Weights of a small GPT-style language model, trained from scratch on English Wikipedia: width 96, 1.95M parameters.
Each number is 500 + 50 x the weight over its row's rms, rounded and kept within 0 to 999. Layers, rows and columns count from 0. Numbers have three digits each. The size before them is the row's rms in percent of the matrix's.

# layer 8 attention query, 96x96, rms 0.128, rows 0-95, columns 48-95
094:552527471483586523567399512436552524545440601537524450419487472469484511605565492485565541589412520480460486471506396515538454451398547479502495
084:532485516506452491470418491514487546521481540467465411476567462479527467514513469505598550553480512476419479503474465510485603456549552646559437
082:575513456543564569450541496504473420577474457458458536476510469509533547476531455541542389535481497512484490456634544493479558530482493523493497
112:534437535479482487441535485581514457537498482525446517505537479526457500520446479584627602576515486472575546429543497421501444502417544406535555
103:441519531500577521523490502507533481538510486510435578562441361468453471466522649467554494523542566538553518568488431453470487526515467374530615
085:512548482537498559537513522467495487450510508548496602528480562547524421587475536402484531538467462516452531468424460531519605502500560486480507
124:597481539468527485494448473474468554566525396446473518450547568404456523482520500467471457479606600500528506512365419465458509526472476436556489
079:407532560448502527414512492561466563474570452528442438510567488523520413550472393509437524468503485479498510427540456490535544441569520574452495
107:420461499506511534525465456478595510485413500449542459371457526558530509467458579539562539482409479454561439442544512449441498510553493506394458
108:540511513499589509535603463491502516435545500437548534490436516496431541553462511505490563509514430521533387499451471468512509597507547498498560
107:539501440543430453539454456517492503532425467553484377502521531590482398547483500550500592474480445462542644447552565464424484562440545586540548
106:510503495529549519528483503397484468534487493433469441528504538487548562496495485461533454418533563514407425491541439427555578546629517498530523
119:554509528540567583541475547470431477503482520435570487585511519519485454429423436530428516443430519495516560447486446519519467503513463525592475
127:457548531558520502459515487471481517541394524535561510482520532529385473574517553530512590488430469561496504597538549463474455527576450512368509
093:496601511624515565516518511468545453468519546568489562513467540414464542523533465471611427396526506474382515498522503538551434467405543433532513
125:485542522484425453548521417513451469490495544526541505530477480500467441533531525402409578503564412510566506437496460514518540497564428506562542
112:499442462502484444473498449552572549460433526537450452496546504610502474396502502537521497427535459488510499477557540398484441537509615536493463
106:466440544421368530462553467583455498429475557506488478511538500551501484529429473543440549357494459419498466555557509522459515566574487560449560
103:488568487548489510578513520457453567540508484495528475481463512407559566528489506486560436460493524586448396540441457639564489492568508454453491
098:442420512433446554447462519576462523560512521478549453533536477532484500535558462602520406510395517626485412583466497519456527541562589528509438
100:524420560421531397497464550523435443538472524513515566528434550514494544414551439519469452483516521465609526543600546449460546538430546472554430
101:515571503500424539432476544569474441468468534556579545415464518540472473482540518427494401494532498490422524502475550468422541541523523584589504
108:627518509470389623475542463588452447543436506530501549498516477521531456526528388499437452535482482636502441501561482485526421497478543499516475
108:535478402505478459548454491493499502454533442449469561513393501451478441480469558428494460582474426498494511610475401566494512474554530388431495
114:549503454474443500467396449508553548555515482405497482469487502467481587543549496512600470519537578487516516526531554381436432436397412520515520
115:397512457558462443534462502480527490635523454500512532507518538467576549468419533494480550520502511505478465558428486546480481520507426392455537
121:597538527485477483489498472546510549477530517473517485467470476612418497397481484509554511547502508512516477466510536580490571482494537457537519
116:535509486466489518497457430470576531503427485460506533517614526466460515473527466514607513495434639500588581496459611483422490495622443510548423
112:479458524525503568524572496449369577422539424545546474435521531459569527475411455530478509532564483500559571445492462451515488426484521410424476
106:468484562536511561469419510476456459463558485496490500483509465510444500538438511497498493491532448521548561520508581607563529413515388476529574
110:461477555512504544545551465541506566490492427570513565382560493565516490576502548556433422483547498512506514468554637491573534532549459404562509
101:465443485523490429533578522449542523501587535481481515531492509639507532565428483541481463524408530539601478496422423525530443457465495509467586
088:487504471422491452394477436443507582513559590519515509536640500438545383526418433468507494422436532491464477583468523453515434524425523527457460
082:551414543505488430426490443495470524516566584470462544597580448469501404516455443478512581493493538497459496607502536481502448526415568526487439
062:512520442491424555600565521514529486428425418528470526486426551500518537449549585530453518452631407491560526422578508535508522434522522430464522
100:489424533501430422501462554504510534471503484440434518502477470525401456490485531497566515525475427467574558516457548365529443512558484537487484
099:590430529561562402489473568476514508438569432450423480557519546541423477448405579540490548481452489462472527504473527463478484449563525569636401
093:506518456483566450545452428515453504483580459524536454532428440519505576549504521455426490495457491467540438501459557540555526519403511553467500
098:538522444525522527544513477438477513595547511489556491526579592486534399507454485469446473429443561551453560587473417529515437541520488516536444
092:513469508526501521506616486505449473493534466533473563579419441484483458593480496510415513489478527653527586431595477446523534502552535529460528
111:563516554568477592441476515579529448509450426486524490533479416520501539521461575519479519474512405494514535479478516343510504518465516482425494
099:536601433477492451456488513512398550536507495475440567503494498567506511454540572458461561545485473384566495554548542458484575552429463430556487
117:505537490457461444585573506486379509524505541439476534448446529596570524505524449525501484398511443489588466572513494495522523506524574475480570
108:472461486560560412590454495460379531491533537466551476527568532511488484441485414464497514430564585492487451594380558469487555540487460567446472
092:533530553455516530535421519522472495512586538559463507523540444620505451538489492520491571458507485465508571328423471569494492445471470461508512
101:519541458472471443415465493491537555478476534482432444423466460514467464571567543398468494444548448521520552558526507562501478527516517493472574
102:478414480507442464475567407581477526513514468487451533441573442484478594430526469466575491560498504517598557516491488516492400590579619536484506
094:545575543459504479530508589511517522477526552408472552457589528549548487491480421564441447507531513495645535469489537393543443463574482430506447
065:432432465460471539530510495419559465549447474496478460462393468514574483445542479585508497516621450491529554508509529408510475438579526514473549
089:462497474453508563478506588500589515523448538507496478352439419523471507519552524568519483543511448565496591405485535409525485529569506532447538
082:488532568500481485494509466480464461495527528527547544552604509450549476502547514456537563426471564463487473552484445642453508529383498474484526
100:512474459549420482575491555469567540425455456448445538494526552534583540515636567546408554451527437510536475515552530532475538487553574429481482
106:535503446478527552523508492516503435446467520476421523429390417532493557531470530551477504568491474507574508446608538408544491530488602491479519
105:465565489477406588489452557505504485565415464512501401467460492489483495512534541456533476567488497587473604394454439477569521495518466475534542
092:505478568525430487460470510549575510490537578487465588482501536472565493474564460489566531455474449344527503468480471456477630433475480436571431
102:492529482510539451525452457545445486420552479438562508493529553585493492536456524449454510512469404473550400514542459536536494491460559520490567
112:505570439433390456477545427484527523496505517512554506412548447383552623454516468473566534546464475522490488584498495486458424550462539495402505
115:492446519499595453501580522432568486559529496501459535552562482524466496376473495499487530486485429458586421573451471429521498540531572516606522
111:531545494529386442542534423417443499470553535598584476463517426473411472457494551428448500485480500552525364544552498545467501496590521545421503
105:437509399480436451468486441551629526501585454472462503437516388568492628522537461487477420491514567507587442499504514510493463532487519571471477
098:509427565603483550576544521439509470439583528412419453497454592489515565481533456593590485584458512468522459494554515449495565557445520434472493
106:528507541471520525486556534547409519391508405478437489492469477499483403610469533508426549496475468498466609528464572516566564504554435522570471
108:539472424444393424485555467537523442503485549516468539437586446569511536511530481510542476518561450619611499426588546505460485557514494528549603
093:492463455532501549506464455517554465468574483532472362550499525519541446562489508555459571478505412513518508492421501590439509554497507495453518
120:541502528530443501463511536465464503455400497520496542485569413434514479452476542508554413460556473531360536492516444408573376503492563590545423
092:590463459497532485504512457523553486453519516470516493459553497524378569431476482446493505554612573504415472539603579549522469461521485503525399
091:511471457448465426477531443501477489483519524549491525489551463569450425525490548556540517526593456497589510517463468563453552538449590464408567
093:449502524527525500420462456430547454591483464578487465520491531428435423547447536576468498412420527547497470396505476471561560542515562552432507
089:508528621517551590507500499488508459576533563511509469534464486536417429512530515479452501537520549529463497532518464580436571456485443487583444
085:438490608441539536412477442447536454543503536537465529471519445371492538496477587457482513574564449569517513418563402453485461468425583533413593
104:538443613523493593486493488539468415458484477452601382531437514532474469513520509455452513488475542433610521501444434442532525458492507423499600
081:594515520505545464432554528537461511430472560526477538581451486494437460486570475487435499473616475461457504535548521489512463528539487489474444
098:459430573471503495496523561586462494466497478566475557498409445512468451550538478584466500457497514361558588434507549534504634512511445436426518
089:462537551595459424478480441559471467487501464477389539487562495536517504480549575456542488563430449507510446456419557493535514449539505508551540
091:498499526434503511497456498533457522395411456578568511578543540479518469558564493501486520468435437536453452427493482509517564538485491530466540
096:433555467474530480455530507435571544511533456457570516445446483474472481564546474588497520542545538374477529524490538456488550460534488509486484
087:470494559512468558458456469558488436602493464560545589470503607561491452487523507508483428573417469525559578481444505425430505512432441498487488
086:521458517502489548413571530519549457499498418581523546606477469448546507484531606414543481564555555487497533467563429539517516519496512570400443
097:574467424543510475528451492532519507589522470503577495556468444560478509512504469508519507441482564620477464534534575342514527578522528486502517
083:488466541515444433539487502523558528539509476456411511372482566482480555468514475511593501527555428586502515476488566592444412397491410521609522
107:467516401479525469505537470531481447523545448546514522454500477541498492503552436525534502399557447471504467484446618549477493467530474505456459
105:425571465545523516517626451552528498529527572529563574438386481588464487487513515444557429470495454475514514477542600565504508472458470473408510
103:518565515511547559587414564453493541500448446439512408540486489398528564481488541494525493510500595524459532503493334551505458462441462497509547
097:514459559511433569426521474586508509484513550532504504538489436557495440522456432559551581474508471506512412493560505475420522561454549416443530
120:510481545539514569500587492585520487474495553499495546449438481564486495493507416505437502553520539424543544506497565458436544464542482598554475
100:499416562496457440470601486490483411485490463487511613559590493614520523454490454409474513412482444500518481562524603476486489504523533593597450
085:519572511503423502509521405494444504479544473504505570479468495451510449478479460488462444500538397526481486476489639500569457514589502513564523
095:450508467441565477567482455436535535440479473371460473463513502462492507479454448441453438588506432503574577578535390439547508472495566462422582
082:514596483475511458524485511392471443479468578435512530396406505479483581464537563505497565561416493479488527579482506550448524581517531430457475
093:579505383505509461522382575442499534451474537414532498544474485461549444546432416541538474525544589524506545542562605462524517553496410551438519
084:466523585515478577455470517485507485462491428501494469498454541559482475537495450436518399580603522486400444497426545592455556539507501494465471
092:476456475505490501515570551468549474647518524549450567370529484399424546512531565426488494431571470609536472504467561564456380432534432430505396
094:565491508502503606400456520442445441460588528544563556498410430549469477488386453453518509481435547594455510466455454515541470466448478543547503
100:456524511487543426470511602434469506430497474558461503515497502468511559599356518463539540499405477517459431566534537420486535515455483437533508
085:476440430507533576501545522487546458476412545485504425464549536578494456491520506545471503491495522565543528559522461387536474513484555569473530
092:479525569493506502567459541466474487500476392469494514449561496532506556509513470479456484558427522584532495471517508548513439493571467372578556